config.toml
n_kv_head = 1
rope_base = 10000.0
schedule = "wsd"
Each number is 500 + 25 x the weight over its row's rms, rounded and kept within 0 to 999. Layers, rows and columns count from 0. Numbers have three digits each. The size before them is the row's rms in percent of the matrix's.

# gate: layer 8 MLP gate, 704x256, rms 0.194, rows 87-153, columns 0-63
# up: layer 8 MLP up, 704x256, rms 0.206, rows 87-153, columns 0-63
# down: layer 8 MLP down (transposed), 704x256, rms 0.2, rows 87-152, columns 0-63
gate87 100:483507499501511458516481512499489516497497518495490542484530483513462548479500503494473468467506485472501446506544529487421489522489509488482533521471507484482527490452499540500454494524485469
up87 097:500480525479492491502464503452517495479479512492504518464484528493536518517514490527486491499480450483493526489476523505523481497488463436500513484464524504509503510510490495517531476474518490
down87 097:525482483498521455502489469483508502505487477520496514535489495533513483490520501444493516512511505458492519508497497499487532489491514491469446487521477485487511538481497453492503440511525503
gate88 095:526549476507488501529498474475530556488507471501526514509510477479487480503436515498520491553507500491513534458518501479463463478516514515476501527517494508475519516532495559494495505441495504
up88 097:488510517507494463511516491500501492534489504494529498538526494505474484518512507509528501523486527485472493466530513442543508501489510533455430523510487492478555535514521463509514499483525455
down88 097:498499497480521477486523502506515487501467472507508498519520545508517505493535479487484507506513520458512521510507472512529527595543499504488479501485444513484473503512523501520517470536517492
gate89 094:535475501516524497483475484472454537474484510531447495456507456461497462495459474462472464523513463439508490485456489511514503462500519509518492497484486539439500502491551490482470505502493469
up89 093:572525508522545487511479477473494510544486469475522487538492527497534513495487542491521502540492519486505515501516481463504493497472512439497486524482474521524542507508482515472511480504484493
down89 091:488519496501480535527493492517475508481468491481490482498517528477479477513486511508476520468537484501520498475521490506493484659526553516521515514512509553538535504495503486473508503469513494
gate90 106:455528484523510521550530485470525515493500483507512462517519497550545539504546525474457514541497467491485533489524496476493465504503513475478500516519486485498576477495515495505546497520501462
up90 104:474500517540521538511465546550511530460480530489531470450512527436447494502512495524476464492499556538506491493519530500453523528451483509498509492511484497600514489501462533485536536506510518
down90 104:535482503513484483514532496533479557517515484516518503492500510531463500477509508495502445470540479488487504525493447520545529489511516509501498524524504487529480497552504492495454488498494521
gate91 093:461508430459472490502506469492512468517490452500526449480519520493500540523501528528500551532542510531525504504508502465502512539540470497505492497516518540534492526465485491461558525483501516
up91 100:522475566494481523491537468508507518470518522492529495522476515453512446530507507486489490515508488491551465524518504523472531486470511514516499533503525486559500464477509518461474465440522518
down91 099:534462526495475478516528485525462508488529501502513482456515476510504468467501481457534472486499501504514473476464474506460515414501515464500508494496490503505526502515433533498499527434528486
gate92 096:470535501487455503441509470488497501483508508465514496444484510545502540487513482523538514509494462514496513500512509511520546503491550505528526478531524466512472552512541526516506507475535458
up92 106:490502502497547519505549535486489514481522512479507503502502538503497507479521474540559487514475501498506412538533477518415520546490472505489533505456484505498517497524457520497471514508517490
down92 106:453497509444502511475494507488527508529500499487470464494483503535479520518535532531474493481465507548494502498501490538464527384531534497535522473484452491501491470512497509534506497484505523
gate93 099:486503521445497524499514491540445457515443505488474497503462504489499529487527500502500493516505531495467494477468512490459531496459476474470524454517506493512477528501511454516487486526515534
up93 097:498475422493496477567488482474492497553498552479501540513487512482485504481489492479509553469489510484524472462477473477495495490502483477500516477533545534505556531494479482501542493487502511
down93 099:554460514496460489507521516475452489529500491529486472522524491519479509540478511507478542513499451480470500450504497502471513584509503506512526481512509490491512444486536515508485494491463525
gate94 101:510516430494491515510517483519482483497467504494531528496508497483527514550575540515467474468474497508505487465499501545523512508544515476537528502501490516516454484527479484486524478513499477
up94 096:525502494471532498512478512510500484447468483506502504487479514501506506480441542490508508527536531485538511517490522496520512515503505458495517488485508463520536486485475501488540491508538513
down94 097:568544486506506525509481498465500499481515476521497485516534496524485506505544529542506495491492501465485515498506510484513513500492507518549495482473478527519500460526521513478483480509508527
gate95 101:524493477497502489464500511483499486475513517538491476457468481510528510552477500476500546498514528512519467530485483512527515482515450527535500502547513487470509529484544484478503486511529502
up95 098:504501508425490488469497476477510533483459523527462492469500497487513465513504532537513493484471518534497514487540527486542506436455525495505488483462492475461516521484509477472558483485527461
down95 097:487481512501530486488471512515487498515512482531546527504480530502451509509499502515554523510507526481486459494527500483514492503511452464455455477493499467461524507557494522449483521523461537
gate96 098:474475512493506497514517471561483526454571486485515523479540501529468505475485474486503511459477514500495510492476509464506532527500464497515446524486534501520480465525497519491509526549494486
up96 102:486504423495488515504486533487525483520470487570511469518501497518497483486506516496527460505534504479498477448540503530492486530476518483484487476512480475478530525475504476535536461522484500
down96 100:430500458530492474490489499536502529499466460497512506475512516501471513514487515512505512524510499479488512496508474501507529519455502488524480512506504513508515475519499500474482513477494470
gate97 103:489475507541497531484524541483491503440468519504546515522493525495495475508496526499468505518498488550508502482493513499470503475510503512525501434480476475528500475479542490517537498486470532
up97 101:489512497448546518493512490534495487504486500522475468503512492466475510494475486508478497534530486441470481443475484536479538490504507525511458492586504537502533484493478485572508503542459475
down97 105:558513500505486494449547542506509473506513467524492531520500485464478467442515493504460519508465547512541451481473529476529521533518545500486507452489485533523504492493501526502494506490535515
gate98 100:472470463469508497536477502494506499464493460494427491522520504506453429520473522497522473511513506539495541489480502509528489477512521532509488448512477520479488464509504474493480508514503513
up98 096:518473464469487501486481496444509485452483524451499479501488510481484475473499515501554492475536523504527508505519560478524520502508486516482477492491474511507505485519483493484547505516494508
down98 097:516479466516463445510484483482486505481510521500512513497521532488503460537520512522508481489537525534542532468483492478513527486552491477484469486465458486509487423479490482489494539532450488
gate99 105:500489492522534571486485485514442501531538477478475494486493514524523481525500488464522531511533472465459506514491491540483509526503504462471536514499471516465469530515470467522481428525514494
up99 103:495476497513511480589496494486459501461508499477538501451504484500487477525504515510454536490525500443460504490505516492523531475495537530487498555449505499508525524474455503498510458476492526
down99 103:501521497465505510498474486503477450494525453548479493533458505475498466492426478504488480492507496493500521513456491514492502528505494509504531476437489524496516516492540515490482486482506502
gate100 106:512496523535511510517457514500516503501481476483526485524483496490499497484548474517497464486560517490505483516481481499428540465549532524538494496559579490456519488512519480484521502512455517
up100 101:496509484511489475484513522533523505515436527480499490474524504485513507514506479484463521498488528515508493489525525483486510477496490518492513510513491469469536528509497517495478501494514524
down100 102:507493493510458518508512521542536536493494468492516535514501513489506448497503479512558489473485477474487528504490454486491512436479531479524492441500460515500455459510491510474555484479484483
gate101 097:488495507447519477520498550498571521486515485498476468498469537479531557503506474524517521506516498485506530499454499535480521477514442481556537492482508481501505510453496498477496491497520489
up101 095:472510486480507476492498511519475450523492509480509490463477538497522471522484491472510501479496522527464527426473490510513518499493525463469527474540496514502530510457532488500467540501508524
down101 100:461488515464533494479533511499487510444488492502513471524497521521534464492506522537496477492539480483513507535522498483522509649501498523512523473479547501531500442512471508483486473513498523
gate102 102:545499486479547492499489479519489455523524548476469477500506465483492471495481508536475484454516506552486507510529452508544527459516479471496510525474522530484499496530526526512594534493492470
up102 104:496487567481490483538479511503517478490505493502468461489469501499494496493543476481458518535480522472518501499550505505455474522477505489508521505520477492542551444482461456494516518517513480
down102 103:453521488463500487493467478465469573473550505562528512511477480532484501493487425471497486499508502523478509480518518538461485539472451497522506472502516504462520486506530494532485514522479506
gate103 098:499474519522530491509506506469510548507485535493522505506507510431517475504505479489479515528504517487502510480470508503477511500501469532483522511468527491508505490513488484506508456483511514
up103 094:489498524507517510530498510492488490480476501494476438449500468565480515486500538541552542499528511506503503487528490473496541490526489484473492506485468502498480503486474570498517513513501507
down103 099:555489526516463509483491498443515459498509492513521569500509491448519520492505486486513491526491498452534506466513495510478442567507527521509481533505491514473493510519542502461541503463491465
gate104 088:520495501528466511521514497495526499483505574503457525480537519486483513540507531500506483528516524543454457523475485519499498477462515530516494509464536491520531455499527518534501504519511504
up104 096:505475525494481450456481565457465492544507509494545510527481509468510526535526500510511544508486477518459512505495482485495488420492484473509476505501539556461493478548471449497525507512492477
down104 097:517520535477551473482487483473486478482492439475506475530518507512531507493467496456519514535509490471548514480484513514508472486554479478525501507496499489520520478554495521509488504465505519
gate105 097:465471482476494485476475517511527505489501547545541472510467512492514492457484516514522487518503541510487466505487557546496534501520501474498482499511541503447486499508465538464492491487468508
up105 100:527482501498551462460514498544462482471501527498537499465536506506548553496473456537504497514518492515518455503455518513515464483454566529462470504518485536456503580491503477495507474488503488
down105 094:520485508461530516490504504498478485507554505470506468488518454468504479520481488507487523546505592549474486503435497512503458427443526496525503495506506504482501495496484509496486487472524505
gate106 100:483501499453534467463500480485479518527506486531477486514484489487477529445526495496511527505499506509521486550430433539526546500503524499538520514486470517490532517534518477487554532530533507
up106 104:488452468499487515446523529511525451487539502494493520498488496480456479479512493539458475501497539482540532522461481494525454529476465439491520506523518514536525537520516515489525522519493504
down106 105:496507489473493505508481502519502479504473505496501509498455454456533492493501533503526524511510547481475488489484501471477549398485514516518518487478465498477532493542487518510491549448541479
gate107 098:455517477498540494509477496532514482465501530484509504546447486503509510513485569485478476530498474509488478501499521506497526504515464498516492533520513475444513502492474451557500519503467457
up107 102:492509486504510495502522478482487515507486502475512487532516503486519484508497520525480517470470500488504496491475485475509477533488417499449504463525490506491506502507486501504526476496540488
down107 101:521514516519482521481545484467490512501482502502524493539496526469474482508523500487479486499498533468503507482474527504475488417468467497497465492512494487503462504466514483462524472458524482
gate108 104:516464512504518508513493459491501477503471495518549493479496546511511461440476493534431498543524506504464514481528514493482459522522518518499472499548506544461459501490494506550509507501519486
up108 108:488514478443498497491496513488489506471504481522454502556453509531479515493516512514515466492481532443468510483475489473502477525508510479525521517504485491503494522479498473515493477502508500
down108 105:488509509551448532471509482525496481513512487481524502540475502512479485529517527487490550468474559495499514545525530478473503452489489482497515491543460503467506515481527464479503462493528480
gate109 093:520490451480501530506508477509473562516479534525492498469491461480484496538499482501508478522504482485484523542496557495484508480504493534496491471521494562485468469522484496463436515503498496
up109 096:525490465493459510499480488487481562485467516525524509494501448508471432520504490449536475515526542494467521518549497546498513475502544495474473480565465536483472460525501514508511529538561533
down109 095:554532502447515505462507446483492512486495505500484496483524494533505511528495468469467523531560538498528511500491525501523486501496532528517500475526494520523467508511493492475532491531529511
gate110 100:516527517501491499485518472534514482474519462533450508492522513497511480504477510490485500470514467432502504540525512526515441532484499516470492508518480477501522481507487534507486519560502500
up110 095:524521513490518487538517524559500490513553504463499505523479492512494528493476485503464485477528501453478508524501476478506482521506533500480489517498489473500549502509494497488505500538519535
down110 099:505487532504533503516520511526487475495533510540492500540513522514461493487487523504493522527499489455478445497497504483551481496494509509487519489475493474540497515505492481506503477489523470
gate111 101:501548487496481491492466488481453489479482479488476501498454468483536511450461515436503489517493532527523464509535482493532495529468514477521471516521494515527462519522501486491505481503543495
up111 101:530505477470463531544554496498516457533512501513487539537551509517518517514505516451523505450521524554464511492523499447471519470491506504479497495484479503509489527486519493527499461497510516
down111 103:471501490540552481515502518480497499537507502499519444469508491493494475543489487490476479511469498513486492479489469469463523414497474510476520574494493485514480528485511515516500499542478531
gate112 100:510559529519485476526576521511470533497490504553480504463490497461461465468505441464465515486525497516514528480467497492475486490526503515535522517524492506495529503494503560510516513548549463
up112 096:546483514499508538510538537461498529543488460524514476534504486523522496506504477554532514515497475474504541506445484507523491488503493525492502479511515517517522489520483476455520535479523530
down112 095:479489490504488482492481521529460511506506483517478525529482516463507518482515472521541516463480519506490543484551473490508502432466563516515513461510510513552527509482502449473490468524501487
gate113 095:491490507545479506522498443482519482539517482508473519520530476519497489525516513501525484462440496518511504577538481443478481473530497525513478495493514513508489500483511474524476466492484526
up113 099:524517523533529530484504487511509495419522481479521495505483490498478474487506487482492506474426516491524512529478500483482477551518476482537531539499492501478507495478494543486490525495511540
down113 101:518463492489555540468525491451525467528492507470484466520487533463521482487500479513556494492449486496478494456496542527542475467548514477489506516502509489559550497524488479534503514502496529
gate114 099:497506536506567494523514523508509466490492484488482514470486494554528494521485488504511539517481497510486539460490529534513453500523518523558472530520495530483516460545501489481497528503511492
up114 099:517489530535485486572476551532522509510509455462511484525504480511537500500496501433504518543475527535508508495498501517498491483514519461483518514499528494515486512497486531526490510513505471
down114 105:524524495536505531497546503429515470470520507532505509492494532525529499506525483445486510448466499509498499458500473486470494541492533510483457510496468468534506474460491505480493525504540492
gate115 100:486500501472504499475517496541466489509545491487493536448528498528499513515536502477476471516530497535492530478488507488474510527555470527506523550482467527509502516496488492510533491502481483
up115 094:534529532483497520516482521494452498505430525496491483475484495480502499549512525503477466547477483460482497480466518484475533522513495518480471473487509529527497518477532514547498541506468488
down115 099:445486514514507540506506505542512515534475535484506470504518470514522470498491502484481492540485456499523514508471454493508522501492496516484481453513511510485502526449499506490529503491476544
gate116 100:516502474502472486490529561494504489510468490481510455502545471495465557472553474482527508501577512485500517517505526539423550540479496492482467516507515499474544474558456462470527497475482496
up116 098:460479499519502505511462488531507549494541492525523504515479473502453558526520545496488528514515505479472521533520413453474479515484482525469482551474526517499538498486512516502555489568471554
down116 097:482526511486486472517518528504466516480462511512507480483496509514483441510511540490521485478537491493532520504486506523481512496492476514477502463515499506503458568553459475481483497527453475
gate117 102:477467433513487530527519485521502515509459447519482459497473501510495504501478530468535528527482493478489519521523545488523481494542510485486497520500515496502499474489479507454501501559498504
up117 105:472495508484501499480491501542481498547484507551489493522458495498508489529515469457529521499531504503508498558532532484494520490508505497478482447499529526492465541474508475499473513523473516
down117 097:521473526502458478495503502505525508541493486519546509520486471458495502499511450526506523450512476500494477498553502443522495504457486474506524533482460466498530508491488540470513532506536495
gate118 099:507517517518508524465498492515525521573513503505462540540509506486513495540510461515483543552492507466492517511492502499478534447480471440517515510501533464511492520479524512509510550550500454
up118 101:516491456492482499489528523492509527509486489502515498545493525491504472477426533513508496516542491501529474530512483495479471507501535522499473523511547482521478515561468510491518519515492544
down118 101:566506547512494512507483484492522500464488493481511502483518526516532489487527514479496476500526492506523511508512479491507515506488480489534524495469484489538474454506510519490544537516487506
gate119 096:459503510499550550515526501549545521516479466505526550491512498463484540478470519498469491514472491472486495472478480538536480484494494497513501471485474531475488544451499452510461494481476500
up119 088:471507481517539465511543494542507492528528491518516504484488514495474491474498539523528496514502499530478461496462506494484516509536557510487495513484508548469510530534499436469512451532536520
down119 097:541480547494552488476512494500525472498483532543476489504489472488500494446488519490508497504503502487538555496457449508512475503491520547470519485512534491484541501520499457526500503485492505
gate120 099:504489506497487513458529493544460463468467504516522479531504503464489457531491470509525529493507481548469518475513523500517541485483524476547474521502484545479504511432482520499513499452515533
up120 099:512490519467549504502528503499487496522491464446471509457531519481526463506525465521485498486428518500519485513509514510497511477470508528498468522500534505540531512481557495501506495493472472
down120 098:491481521521506484499520482499425511503512502548494490526537480463497471553500546462505517484518521529498518464536471503480477463482549490486569469492484517537504473441506486509496489486496504
gate121 092:511494509529469520518532485536493472482537491503496470480506495494532509483530482503542464465492525502548531498485485481446469504488497505488482517513463525504493557509550495516532484494540496
up121 104:501508513460507497501472533533485504459507552547472525474501482479537522482496534462480511484503515518455489473501461501519498506508455527484495509480535470501481475519501478484512443528486524
down121 100:486487493515518532481467504529481476504527507504474535495519517514532469504519489516498494482477514530493526491505517486484517522506472518500467500523491526497507499504555509537510526480534482
gate122 103:531455522549511530455492534504492491506530514522514474508487489487497513518478507477494515469518502508512529535463509490504492536509487491483522520498463541527496503486466518459512488498438500
up122 097:470517505519484558460500525467507509493484476487490514455501516476491502548520473484505505479515496519485468473502495470482541548507526479516512545489550518496500519518511487477482548498519491
down122 103:538490505479508540512510517495487474466495510490507518507507502468526520474497527482509496536476524476491480484518493497425459712487490506493490490505531504513466508503474489468512488499506462
gate123 096:499472535494523478487516529523505505494499501516491515516493484470480480479456496516491451546459496548546531494502506507456474425502465503496523535544501476519453547450503474500522502478542484
up123 099:507452502498560515512527515529497471493461479529502430476461496502484539512520506511515463489478499491547542456508516509454495469511483499481491529500488493534442551473472474554551490510541492
down123 087:472489488510491463505521520503506503474501519501507499494477521482487513488463520522496462546463496525536527510522477496482483279512487497514504522547487520511514531470483504496502507481521497
gate124 095:501495463530493507476492438525475486505480495486504482556494556540495525559501538485527516518476488491502490562520506466477492505480505532498503527480517486507472529533522506504503511577526518
up124 092:455482496485475494446506522490480493500502489533498543515541500489518484488493497490529542495530495482522520541452521465491501491491517515463495542477519499489514506500466492542502476500481520
down124 094:502496469507496542479478474537482490472494528487518485548537506491501505513498525486528471506461479471512538456509447496532508527452479530522509497551508502536517495501474518531556482519435482
gate125 104:481526514511497534505510507481529482537507463475475493542511549523521458458486548499509476474509525496495470466520484442519477480477506538508497495460508499505513486496496487466475464495527485
up125 104:528513527543500509523523530525456473525498487510448531491510501472554478497507506523497501506485559526489501470508469512508496457492485511519491493519501500502527514496454496504493463487520500
down125 102:531508512510505498485556484514500493439474543508511513539534529532523486485527511453501466496513490504509499481501491487497483432515469490517521529461501517529465457491478515481506489550513525
gate126 089:479517509518479536530504485473487521494568511498512520507495481501506529471472476522475452485506500531497484506548534504485460536519479531463490477482558508481512523455445532479485475513494470
up126 091:498477487508456518490479479522550494501509475516543503525506466538489503529492543504468506485489506497497521530522503521493500452512521488498529499500498470505504452520522492468504472485483476
down126 093:466509482464476458504524486488514480493492532509467532441453521517531487486506513515510504473474512529516478489502540473495518516509505518545498519526456475463492486534534431511511476548506506
gate127 099:486512517457499494498477481469544518514513520504499427507510502506494531509463496494530508449494462473508518527482474470501525514538463496528499494478470504528474546480502515492514527485519485
up127 099:499500513507463464532495503539512490498492546553468538487487496502469530498474524490485468474504521529432480473485475489490461522510483458474492465488505500515510503516488517502508485482512500
down127 100:490502493500515490535474497511473477449501517511534505526511490518494523497449498474508506513529486456505498487446523453500493612506435493527501533515561478457441493539551532538498516530496512
gate128 099:462495506487486475497452490488541473496468534485452465476499505492541518480490502481499478512546475497476536524442515506498503530551519505557526464498545494481489502474534528502509522438507555
up128 093:504515477502480479502508488521498514513504509489491503542508508465499497471490437503484518526459555539498536486461513527471511537509462477478510485484486524497527480519476459489489502451467518
down128 095:513471542479439486479462460431465489525508505517521473472534511530567445528508496503499470504542509502496474508523475490505511484512538540479509525463527473479478472482514490496514454473503480
gate129 100:488511500496499507507543512462496541529516491432513461477506470493500506489482507498456535484489525520509500522486493516476484499515487470525498518448503491485480502517505492515529533456493483
up129 104:462528443517520479443472469520471513505501469445490468494500464481504495484531507443540474498498462498470476477500470465530522511515471524497494484496521516511482471510411468463528476466521481
down129 104:537480479474477504539529495457492490514475547524501457524491548506518463486499528536470482505544477503517506485560514457474527556516517494498465509498526494496494499504516512504481539515525544
gate130 092:474509509489501534526514509545501518539480526532496497502512516515537531469500525541445470504471512506511515500496503520495476461533532495488492504486508515501463484505501465494539512520481467
up130 096:478477533519561443494456482523438493498485535505493469517517497502518502528482513481529519521515496479504520535507449489488476459472496504522486511504519566475494514524494516473504531456495482
down130 096:498473533475465485527529508503495510484459489499470490513481540496522454527477494523482485456487505542497496500511541488507490440436494534470497490478475473434506555512501494457518498506548490
gate131 100:537511524517497462500515550502494498564525511536513504544515487503485516532476464533452505531533496507499509499503454508520494558491527544470474531550478501481480487510492519469509511477520427
up131 106:511512520452505491460516520477495476529519541511504466506495516491515551484511490493488451546533506508491478526523502490456485507491510538479509420524498520554482536509514466487470472520530461
down131 101:530509500471542488488494489502491484515495496493491472501506521493529508478536479480521495498515499502476497507498500466510500437486491477486503466533480525552535463475495486508514474544536497
gate132 104:533478497504499487521440503531509505537537494502500485493513476494490462483501504505532466531506506481468542495475544482495488514493548495537548509473489515512515540505475469507490510514492485
up132 105:509512496484479490509510532538486477530470503481502478470515522468501494482509559444514478531497504517464541513514496531465509527508480527520497515523499471496482477477485511516509497502501535
down132 106:501521482517501527496517501540462505459530520493476498480479517485460503510512488483498479516471514485505472505522488514490496513482522535458508497505497475529543513495470494540464480469438486
gate133 097:503484513474516452557504492535474460487490524498521512480501503520525523487538523527514506509513558518505485496481517492449503487567507502530531461513461550497471534498466491489484497438542492
up133 099:476520470515482517509503490473511545501489519521531497494522536498455511536516499455494486464511499505496511514528485497508532484456514533509499578450505488526515492505493487464480501519493525
down133 096:465488503470512522517517501468498457500441486537517577500511513505497511516468491543463454513505511459493503438480513475519497482471533510495511526533483468499499519496542509501511516483498486
gate134 103:494468492479541496524498462509498520542492529483476480461495524473500514491508490525482491483494487520506503465492518487497478529532485463514522455526529505507483495468530487484501527456482531
up134 104:481512494471533534510481516477537494558490458504514507509504542478477528472538509477505514411493477459497488468550538511509554517491504486464491517523467476517507504444537468477545504507483505
down134 099:521521517472515515498499471516452520472487515479525559503504466438484560525490492548459532490528486499512517526536468484523531462501490499505472557537489500508502506511503499505490499492500533
gate135 101:492523469504463531521535473482520486508523475485490479513484474483483472518520542498495466509485528488477480494496509504489478526492504489485515508525496556511461475478489512502527507460509462
up135 104:516527440470494520457527476495508494513478469520488507494458559527484483525499498475491495522530465488487480511539532497500540503540522512478518520491495497516516497501539499510497508514469488
down135 103:498517525516457505517520471490492500485500468533491487516478509475455489538485525514505491482542498532448491517541500467487509509511512477481525530486484454519536475515490492472530511489440488
gate136 108:501526471501523514481514497489488478497522529480491487491509539489504495508493518536470510508511500496540543523518526507493493542496505500493430522503528494483470508537502482485503527485514494
up136 101:508519495485500517540503485503504486511538510507503517511544529508546534508505443521497544472534488474513514494510509534483533536481461536498458518538516491467492482471501497502509511486504416
down136 103:504489477493549529524485480509506498473508484535496464494522528478493505498482501498471504472516503540507452496495495477517476534536519512483510522481467551487493478515487492514492456506519462
gate137 097:520516474465510492488474473474486500527462543510454495495517532471493512483515478524520546470521509541494525451482529494544510482547515466497525504486517506466462494492516500515533516452523450
up137 101:529439501525508490467499506521480527509497508497502522532533476518491485505513537511484510476461519503510519504511508508491487481508503461499515526484495556532545439493507501452501496544469488
down137 101:476470537526527505550543486501523499503497469519566492475475515550522524497498493482508525513480512520532493519500484505512456532548483504459545477527552491504464472505432507493508498509512553
gate138 099:531471528483499548487520555514503485522519530497502488461537504497522518523464512498524486545462472469576510490503504514469510550484544483574506538482529488533470462528452541490531450509485512
up138 098:484487511515521520528500515499545510519483480524487470512495502531522523459532501566471468460481505504491494453505504508497497490501512490513507510508470517482508468482554521515472462473524451
down138 099:473500536531463485486465506495464525501518511522469480508502542544464518501490488487496528473519539454463497503537499501522477512503511506478500492510495489517531501518493493507493453530535493
gate139 099:460452508536492511458498511513498505497501485526489518488503488525485472560500533486504517493548478530501499487490523492495498531497484539479475544483520536497491469501474501497475509482498506
up139 100:525497512513534501500515491460521491503514504553480517480518496487537523489487521515529508504510513488490479568503463456505470509529518524494506483478499497499523457526527482504534478488511442
down139 101:519544530488494515481482492446466482505522516501535499524515512497516512520495476495488486461450497502529468491478502479488445649490540499519506491474544539493525516451470487484500497471504500
gate140 089:449480521528502527522515515530487517479497507466486476494499512464508542556444506530489491510501515474500509501465549509487460473531493481518553522530484520467499497494476484496477510521508502
up140 087:486472516521566513462462479493458485520538524479515521524501514512527510478467462479494532534517479498511473498498478449492496504520464521513471500514503510513506522489491534531482512491470531
down140 093:494535511495501494514538522500522482483502491488479513514522541469477483556523540557507465486476505496480507462498528524497476509518550513479529475486465472511447453542545481522479522515507485
gate141 094:510444502480508471481522485489539475523472507517456502530486503508472493516533480544518499556494475450511463554474467500526508482523534513514485497512465514501485502421533535478527498496491489
up141 091:500468518571471471493504512480476508505457506484529511509498509540512508492529484500493479494512501492510458496475458486509446526501492485525497505496462451468472553512514535508478537553451532
down141 102:476522487495500500507498499474453494487502472515485486468497512500502488480513475516500510511491510489498529502567475511488506346524489471459510494484491506485516468530478493495514478501502504
gate142 107:503503505522502492479534460491463484529510490518507473476490459516536494520509472474508506510471522521507481516477526492494496480527459470497490458528485464532479485505497532552487519490509534
up142 107:509514546486486490490556520490465519487503486507489480499488486456482488455537495513473486516493540512490527462472472504513465509484500521477530530506462510502529535514496463520514452494461473
down142 102:472512446500544510535507470491473491519481507477560502488521496512517496540536507466511440491455452496464502488521498467485492498483531487494497538535495487495494516473444484530525449507495496
gate143 099:513513486520523531483502524459556531500511463461509521474510517505488532466499485528476487466514527491510543481516510488497503509529478511514507523468504496480473503495534503473506513518461481
up143 097:518514526516492504540505489495523450497490499495511477499486491492497521520497513513496486519502481487488493454491503483491496508507530498507520491467528509481468474549479536485473541512483483
down143 097:451477487528528516493515572485510527474451499474510498465550527528475493509515495508487495486515531464482482490514503484472540604474499544472521539549512482484492461519503493488491514485490513
gate144 106:509509507467513496480494524459525529497508518485522540475524514483500494516513480514546525523454464506486475514497501514536464485469527467509492490507464492469502458495494522508490495478479533
up144 108:504498477499492493498505510483522493515527456486490526504490498492519492488517518487506468509472465458544539496507514531475477506480505506506513515490475484506459492527474515500446511476504423
down144 105:501527543468487489497517479475482491527496499519520517524467488480492504485499487492490486547528512495478497471506510446484549514514476484483438483552522495491500552528449514489496487495443558
gate145 105:550519476490502515536513514514531482511522512524438488549528492496499529551470482528485496519534502501536476526490464440468513519489494482496535488510467498497492513478474516483508531492481490
up145 108:476492495469524529537473489508492506500520471492488517444506486472502480502546527450517498479501490478513543480494510509508466530490487506496486469505481502502528486529505516508518512512484498
down145 096:509491512469491486504489489487495510483505519494519494506508494518496482475484543508484503497484518486536543525509526525545525555490465545486470494503508521509491500466510475498451495470491551
gate146 101:509521516499526502462485465472514555502492485491509505507492534538472495459527523473492515537531471535532488503556500501515496483501530494509510497470509507443514543520442458531499490503502477
up146 102:507507491466524474504552456473506533520480530519481484522500497466511537515488473534520463465483538520500464502542484468522540549520512466462491490535503520523489483482503471459476472428522505
down146 101:522486491465547489511501464504487466501528486556523479482519436478506507519499552484500525497515454506465527476511501482511484509502476463456464515448532508507502483499504503507492550507525458
gate147 105:481487517515522449493514477556524463544482452492480487492501451521521520498481536464535479499498501503492486506490505509518485456519451477511473517434503485495465511532504529490504533485519523
up147 095:510532465468552480498501491547479455540532452494526516510495503526479510487523482469491503492496499497529519497551513468496491494460475489519499474473503453463448523512506499486493534533460546
down147 100:476486511503499490525482492462495457516525489481467481478470486546499495485509502489466534469475488504460508482511489529544548492536522498524553558474473498465488487466518444489518473515502495
gate148 092:534490484496473473474483486546522484520480486466517486479508540510503501537491469521520468527484524470440489474456530522534504488494478486498484509524474500498525470494529528506509498511518515
up148 098:492508503451510509490523536535529545507510463477506497474523487499510503498499466532522446511487515536504524488509506517492501507510488486492503499497531544479480457497479439454511499460509449
down148 102:490526465469501508517459505486478485501478484463505505514491520488547516483507474493503499468524538501468516487495512499520487412489521502490503511519494536494553483471486507528524480490445518
gate149 104:490485457477497496462531509503476501482527470482474527516501524453541506493502507530484500522495499546482498557486466504495542490493496540505506492514539491502467502471467518523509531454509582
up149 096:499497496495518497514469538531501494470490496464469496534475511509457533458523529529474490473457452464530483513506495513524528545521485485509476540474471455530491488516493478490488502494460474
down149 100:481468526522548466511498514541523489464491465531505490536506464494493509503493491503469520498456482507479482531446455494468483498471485462487493485502447494523532497520515527467517498466526524
gate150 102:541494516512482527481504500460493475484539510530493559456506483478481520527479513525459536496482532501517521492509524520498522501505508527502514496506512524493535494554492497502453487512534495
up150 099:499506524492495526495463482527517498525490459491455504526529527485439465549492519512478494476513490471491510482527513532485500467466540504512464511492477476512540516498495506495500541491498503
down150 098:478415471521512488505490509484517511516521527525470487496543525519498494517498449455500490494488468524483487521523499500494439375479501482497471526522492509474510493506458503494502497509527495
gate151 104:483541480510479465544502489530508499518513468513506492457505519455530529506508551509529496530530454476507497502480508521502533446487482467475497515485525507510441491510479510521545484493497494
up151 100:456540509510506526494524494500505466512465502532473473512471475487498425506518474525516442510533484502495522489524478505521517492464498490513487500462495496527514464481506515500494493469461508
down151 100:502510524514468515499469484491473517541518464515513551479491477509506542520467502509479551476526511505527506500477487480513563458515568496577528544528529487506477520503523493507448547494493525
gate152 104:484476482502517446568531471441495481519508503509509480469483486533476521499493497478522485511496533499549511513519522493484515505552476471484485466516528491447549498481461514544476525474494491
up152 102:470507561521524542535494484466506442486476470501535494472533501474535504505530509481448515483503517525470530504478506534472456525511500482498456470450447540484523479516519504477485510555451500
down152 102:534537527491507530469472509485517452504481494517501526493547499480515522449496513527489483524482517495519506484489518486523506471504572527515517502516509569518469463493530509478492495544534493
gate153 099:506515496493497502475488469506508473494473537484491517489525482433539515537468512467481493458493460493500493482523507474496441530543515457517493474531490512464458513506521500500476526476502483
up153 101:530576574535510477486493541541490494490507515482476535502494470527496502507507482484490507508504482513509489492518521494500481490481479507529527474507492528507510493503495510471514510510461518